Each number is 128 + 32 x the weight over its row's rms, rounded and kept within 0 to 255. Layers, rows and columns count from 0. Numbers have three digits each. The size before them is the row's rms in percent of the matrix's.

# layer 7 attention key, 192x192, rms 0.157, rows 121-127, columns 0-191
125:147096152120132137120081133153105115156104133084126223118156094178120091166101123159136113118148075159126155148108114142196107066115110135061167147088201159127160145131087158136124098151080177105095110134171140105165153158158154137135079139091135104124119151122078199134152093101081131122127109036070145130097133166125130140130134101048174113170123102146144110154082173115158152181104160137106156108135125145080082076149144146127152131117203102114159115114165103122116111108109105144126109152087119137166125165181149137090131180146105143113077119193132080179091124134030108073
129:131124150153127154124192085101159081127151108128158090144101173160089093112143115096123139113134167080133163140167093133154120078123132128155143166143130091181114146059100108118124093139158098164073165169132182156087124154112135137115162152100135142160203112074034097089128109153121068140128126080149084101104161120139143137108154103197117205120146187174165113089196115142088120133077157123068111166061107127139164080065138156133163092142145111122120060107136151144113105160148155169146154153131095095122165109130141117107170156083106195175132158141166097097083154120107144065
117:168066138118205145082132111154101119128161104094080119197144128151095120109157087136149103131110203188130134145150110109151122122120110134155146144044155137095110108148121116081151122116114118157105155123103079120115127164108146120139144153082124063156209166092120076150130148119164134151101146108114153197116116107141123124156128077175138110109114128125170063085157100119134195142127161069125172121136118167094124158154060144155175152127145058095116204135085095097099103111178088111116120180168121154156093127117133043154103034152181100134178121099128154093130156118138116165
133:149128100131163128127169150142117153145123119123160155097154078079120129120129150140086114173083162125135102117149133135086127130114134101079105131121130094124145132127129089147143151124123160154097114059102121112132140181137144140130083136073157101057189156174126114143124129076127055112081094172124162139208135133138105095159096084087153142132186129153138081169133113145156165188177124144143130109091218122190197144159144124031126120137055086148152162077072116128123150150156146085143168122082098136178116162147103186146065110156102123038121150186132165162102100100153118110
136:137150073146112096113147126104071118112155155110108121123121148107049172189145153126093172116119138129082158087198139081118169103091094150121092164118095139062130141163127180125126097086146153114159178111142128175173161122122129141109138153153125110128141110165132087170145132210129201171120171080118147145096104142132081142177134132162180040096127101085060046168183063127116117097079156119127128124125171135080100186140156148154097146122115137065102119149195139102093146092137099140122088162098154141120196130113141149201147089137129137098098125157109122152093102157134134103
130:141125140130061160096179097134182165165187181116162123132116134158156119030166124127065134148145105103175133201100112173113117149122117154151101100155084094124070166097129099130118131087160133143151148172141108160058129102157183065087154129113109104166129119125077101110096160147124115167125095123179105133147113122184156124165148140107138147143148126082162166130141099122137164061137133175093138144147126107121070124095131116138144171134138090118223087165101131083075158138115178120103063076132121120130105168176157123105127135163086192109169118130130142067112151110110189054
145:125182168130168163120160157075096122107140074150174118140152149099091132179166097120101100073121172093098098119144163162163150130139112116097140126156130149187140156097123165129149119081095136124119160169114182131101128181147096099128109140127054100135131120129081108139121151123122130201110124096181136104202149090068081129131117127156148112172122164129144139128122142101191126161123165108161099188076119104086100163133144121140159151209069125046108123086176125105086110077116117136143156059051076136198099105079072136164116106174200106122120123109127123100159164144110102100
# layer 7 attention query, 192x192, rms 0.154, rows 122-127, columns 0-191
118:145114139154132142138176085126157073150143109141169118144105176153094090125145118086126129110131176103141173145189084133143116082135145117172121153130129081168118145055108120130116090146146099158074157157108183145104114146124122134107163148089135130140205104090038117106138100159108090147129116092128086092124158105143144147110157098204144207109145185177154085112199120157108114120066144119051107158057127133149171087069141164142154071133168123119128064109141154149124122162148155149152152152106113079122163107136145132117164161067111192178129151152172097111074152115102137054
123:175084149105213133092108087139095119125177090082070122206131153158091127103167093158154094135115196186139144153149095129162142130105112125150148124059158164074127112147124105083111116115133121123108156137138082097114115160116148123160138164080134075145213170107125085158137148132155129136100150116114144191116113132145117117148124064165151113108129139122168070072154105108142187164127142067130176125137112152088114144154069142164176169151143052102115204137075088089097116117177095131125127178164125126162098132127111060163115041138162100142164123105110152097133149133152129169
120:146122113135163104138151141177124132133121128130143132103180074084109136118131164156095096166085159127145117114157127152073131122123149092092098119140150078129128141128133090141129135100117148134089119055114141119146153181124132119126089152096164110063187162165131118154133122086131056120096080168127161129213125141136103107157097109082124158130187129169139080172123109161153162170202134146125132129103220126190200138156139119031110106106041086144153156079095115117137158136145128076150178108100102131185118161146105192153093112159102119054124150201123149156093106087148119104
128:130154083145098108116133144121051113131156147123094118088134128112042153211144159122096156121114141140083146096194127091122163095107115147114083172108099129057129139151134181150124086074151143104154188120118121183183164110120128138099140145122126109135149101170133077168148126207117195157108164085112151130112095134116083145160146135177165039110140096096077044158199059130101111099081164119122135120131170130083101165143161162133098130120116147077108110143195149104095144099137096142124073165089165152119192131124150133178152094137127146102091108153104141159094118150134130099
122:119125143110060159096155089148179171137194167125155114134133132181132102029179113142060125145132114094191124191107116165122116127125118155130113064144086111105071151099127108139112125109173120124137145178158100143074142119143156037076137134102128109174133123122089113107115166135120128183129111125191111130151118128178160107167149141102140124147162116090151161139146099116158153058141122183094123133164130101121057118105128119122135173118141101128223098154095123082077142139130194119115057078132131111151104165170141116122124134145083193110188125127134165066104149113120191086
124:126188160127180159117163151085090144126137076146183108139173159098066142169151114133109101086119148084105106124130173176157139144127110129105128119179134154198154151082117154120138113085091151126115172161109172125108136184159120111131104136133053096114130124109073112137102158119114123189094117101190142104198131104072093111143115119151146120178128173127144143124122138109183128140135154115153097190076100102091110159132137113127161142189065117042123127087178125100087107088104118155139160049063093145202102111077078128163122105179191110124110136109142143100165166153119086086
# layer 7 attention value, 192x192, rms 0.167, rows 64-74, columns 0-191
098:077119098136152147153146082156148149081084151199170151157146102107124104122121162107149101124105132134118187125096217145147154137115112138200114130074177109107200113120060079247122094124120181118089144169108145151073072159187155158175146159107108109070121149079111153130109113139067113099149113158084156141073108115170192126089145133135152135169133137137126120089121136122179168091178149118063104130127080179125167078132098153138103142153120151134112150169147166143160087139153112157127115084125111089117117072180129129146165099090100122157154160090113093137165136103108120128
115:088122152123107135137074140133118101171082084084072066093175168123153148173141169141133160075120075181079088146108081127150099101072062119138117131115132105147150135164188099129136140148160117149164124131114129084103146157143156132055113141102170148087152110218106140153117219141189192121075140142153103116114184129142121135161104092122137178187100135114127124158118160083108097152134146152070115074143128148097082056136208101123186162091097110134142110132117108148132141174094176170164168116100110151116118162074156131130094114103140132096059117116156136113158109116102107132
148:107116089116080133078136128119133178101127171117203156148159088128084146171085122116076167128136113151140127123135193086168139076117191164148135173062085140104141148114137173155123152158116167116094107125134127180108161151134116138169198112181113155097130112058185111168126151166147114118132117136105099131117125119146122115117185124119128132133116171148117150171204101195158104118126167181109112102137082141106168145145142090152096175096079167121128122118176206187100122132163142103135073096113120125156197112115119104134129148159110072065156134096184135106123113095211043124
104:124154092111069082121098113153088120145136090121112114198146139123118107176181130128133190111132188150103140092143056088157129113102079131169051127059114078124157128155089126118126111145100115079107161124147105106224106116062170177073119183114096111119159179144111168151130156197118136127110130151129104101104095067148121183120136114142174208127161180133097124091105177133118103170171176140086170096193168195090132095119161084140135134109124147093146100121140123166165136149177137116176126160118088116167148137142158097112143108094102124146103149105157104115131162077112090163
124:188155121117054148105107122112116175109196099102202058135119133131147131094237108065104137179120087123136160134104117133120104042178146082080107126134108153166057091170136109050140125113122157156145112118146104143160134093163141107175111138096112131227111137147122116101125094110132119154080130140165136136126132186125116103127125110121147135102102145172132098143069176131109131114133089114100138118104195126115161148100146106151092100131143122121112138137152102168143134104081156139130102147177163103204143168183115143105135144091120118106220117187129168143050108123098125098
131:136132116117217131139127103145151064128116113147098140104093134150135044101163181230220106072107115070120153111088087133106143167182094148137141154112114045131124124163104147140125155131131123168140163044125139108097120104133099106156163178157142113056155158160086096067096162108097136112165135157187127085107078143108084159154116090157116189130126129086127134112058152139185159131134171130107156111110143117133137083108151151134131160113105117093092148130132116112141108155121088106128162193141177125120114150178122132114104098108156093150168197153100136069137184120116128156
151:169118173127222163165059129129133054150094095133087131101124142181111081127176168148192060092110125114133107117152078149064139191149102120114158127154138120111101126153101106091134089131135158188156142119123115091104095127153090103109096143137207127119122140175079079098076117085086152157155135112189144141132085175108160151106025101135120127157145125125138126118062121130120094140077171081144177157099144097143104066108150153096132100138149098121114128088113022078117094125100126125106185165113171131127103141129103133106143112109173136157143147115119163156146120162094160134
085:103114116079155116153144119148195119160139148157087160147099138151078094065075156122178057117166172167139102085112077130127168174077182171121116128048169086152132095131099134153130116186121091162094155116131138133112120134060092123112161123181182121082127159076126115131141166105135055101203123108162137084136106127112156120075083061117178132133114188095102171127084112080124127073124149114159152133104124173156148086103182132137150081096131068139165154089158120108149094132166141120117138169133175159148100115132160084112158125114158154136132099105059151110079154115132154171
117:171096154146178138116183130101114148154195201126196156034137123086167109096106082144046115201153119162156099123088103181117103096148187111122150117090175175122044104104141058121152153092134145132134100097127118122127133131141129106150155062184071144161106172102133105091163110135103145110126101143143127135114148142127155096147137141102099106108118139120155185155159109094174186141100045166113105129115153103126184149075083137110104111136126119181132145114155170137130131144083087130156154180119120115150090103137138085119148096095094110118224102184105145120102125140157136104
101:188088136135111148129055118105056142190102124126134065139138125174118128202177111110096093145116114110114150132126121143124133143094222090087112123188161128131094085080223128199146108151140079128131096121083108133135135141131055118110086084101088168159124094163121096132140061157121145147130123151083141115138118136113148111109094159140091162148156064175130150176095069156158128097145041099180145179117129119168051160141155126116084134163162139125155094121153108112133095124091096126113144073109167156119154074150152145145156172124124110069096124134152140144144129138165176116
111:216136094092090131101110141092085122108126134149142113124131125115098138134104137094146102124101153109136140121095131149075193161144128085092097071137123154145013150159111125094122125153098147189126149097122132151135179082124151134155159111126119110129138112099155086098118139141061154141140150167185099183142153200114068126151106116152125112103137075108125130176126113192092078110078165169120141136137138079174143131131188089177113083121168135064082109103092125158145162085065129142159116110162179130175132183138126127134122153127107208117162097189105171155114127136201054109
# layer 7 attention output (transposed), 192x192, rms 0.163, rows 64-73, columns 0-191
102:084166172108146107131139169198115130178108120079169153124110123110095097120094153138127172069130054081137118136107146109099140191139146093135153136135093156164094150150162162125120123150079135160155185132089115112094113147109191081105112076138084134090160135185180152132169104167141152102124123063097202151185167131077107146098104155141092132113176124134128164182131123101136117159149174170142111179133078117082129102112159169121118056086122148114147182151054105139156154076112106132179138166119131106091109176128117101104089056089108173116159122149135123106120114070137075190
112:098106109177186078135152157107166183113151124145184146101123134184174108101090141078100037088168114103122146125114116134122083129105135130153116095136133127093119087129092157131143170160144114146193109121091136094114151123139127124213130102116131164158180131136137170175109138145114087180145107125164135115133173167168105119144128131104103111128077131111141125111108120117127166081131139105111130109139083197100114065124046125112086168105090153123154170158201137167093148118119079139055092148153126104087125178150118014129051071118152147117157133171121140113101077164159172175
102:139162134124160101123109148104115157170115072104183040152174096152172106132133107123090116081105159185138073170112160097172206113146080073149128178116110124187137076155079128104087123179084151120113095109172150164126103149182116178122115205097073124140165084147114161106099156080178120109161084114124111148160171122124157123172104116143113130097124152177151080163067190115146128130149090155144158172065122134128134109083105092110159103100115081090122136118092155162122092120165102067127121079096138173186140137145104127134143116107176109110114117105126145092162148096124131208
110:120111095149102096121132100127146102136119116168064133106154115128143115146110128105061077166138138096194177109162109102081171064127128157089133124136113184170155233115102133114048135160143154161185136117135106123140126110091164192196231142097132111057185129141107165189108122078133126120069114162120211122153095162116150057115104158145161125128148092128120127112130131072129134083150090188150145107111155101096105136123071099080130158059126135135118107124115178174090119136101155122131176113111089136123146123128130127154116157137146107135132134067128115169114163122110105188
096:177140111107166144076128186082125106106124158143108126148119145172167085158176173143126165152117099118144076127116123051159129119092126146196114141142088118129110111136090117068118129105175147151165141131123141139112135122152137129149142102156080156184122123073077107132082152150118117132139157187067140120154091143122097111076120106128105064040176071159186147126100134151137135163132112136135084059085194088054167161106137138179125128171165174108104087161150094110133172094117129175129157169108044120091104202116171121108106200167157146113139136160153144107121113116091107093
105:164135105134119119130105147144142110072132138216143139173147114120131111132148109121152102167155080155151115124177167124174102147097149170143108138151095107136104127123144137114094177130056115109086135057126112121161077056149086079160146133119170153094176147136148151127181110072087177107136153088149116114135115160086162136152178162143175061143175126081088135143144103121154101113164188154145146160183165060144104147109111120119085103087142165092105116117176134160092118149129116144084133108126124035134119138154089135121094168152098098068130158140052218115107107090064092175
112:137121154128153170178107131161166112125142204101102075105102098234175097184158167197157109198109121163106118126126110108124125116131130128180116091141097089125116181081131129112148190101146128155116126072122116145114157133161126108140118136154071134113126131148108107099098100112167105108116054098134091143153104143156114178158118162159188103119121125179087191151120138160160124147132152099135093161160146127159137064095097114147075153153151120123091037110140088124106098182156088120132191139151120025136149115073062116156100107143117148146132110130138091089077123058138142139
099:137097108141086159142133135098148135162162128119158085135137177158133120095092141155140085155155173135092135060161108120058131113094134123128132149148108139149156131149161131183152073127102140182136149087108185099129149133139098116162171134182117149156059186112199182134112135153185144122057168090163145126070101075082129113117154146112109120096128080087080102135134097105177083097165121119077100170119126127198124133149150134102112194119139099132182084147089125117105112075137108108232089099092095170189126147076086154164148148129151125092162110044096127112088140119136120117
107:161112126153136164114090130072074150112114127126161130115141141045072152140089114130089162096071122140143118118141096137124125120105116127134167136088127113104110156131140124097251130138158121080129116103067136068075117147066107095130124130148102126180147166095151113117154155161073165131129188172165112167121092123165123132107151193184098086133159173143118165135090077165078121141129136183079114113106132126120166171125115210173147124132128114047089185154147104166140095185151136102112175173143118111136145160058127091164135130123079200102149150114137097192112139122150104151
098:088153115123126119137090122124117143168115078100154101126166189165145094110149152103139133109137149138105240147128163133161145096118090156130145183164087120165075105148158105130138152084122120118091172091100077112114188193160125126107117086139076121188100150092122084172074103116087110105165040084061085131142103107165082124178123161127158184174081115153121193082148206084128137085144136144135127128142150132122137157164172141102147122136146074065124149138112161088090117141080113133168101139129150154097130104139090199123146140148144136179155124069167115100157136081145100104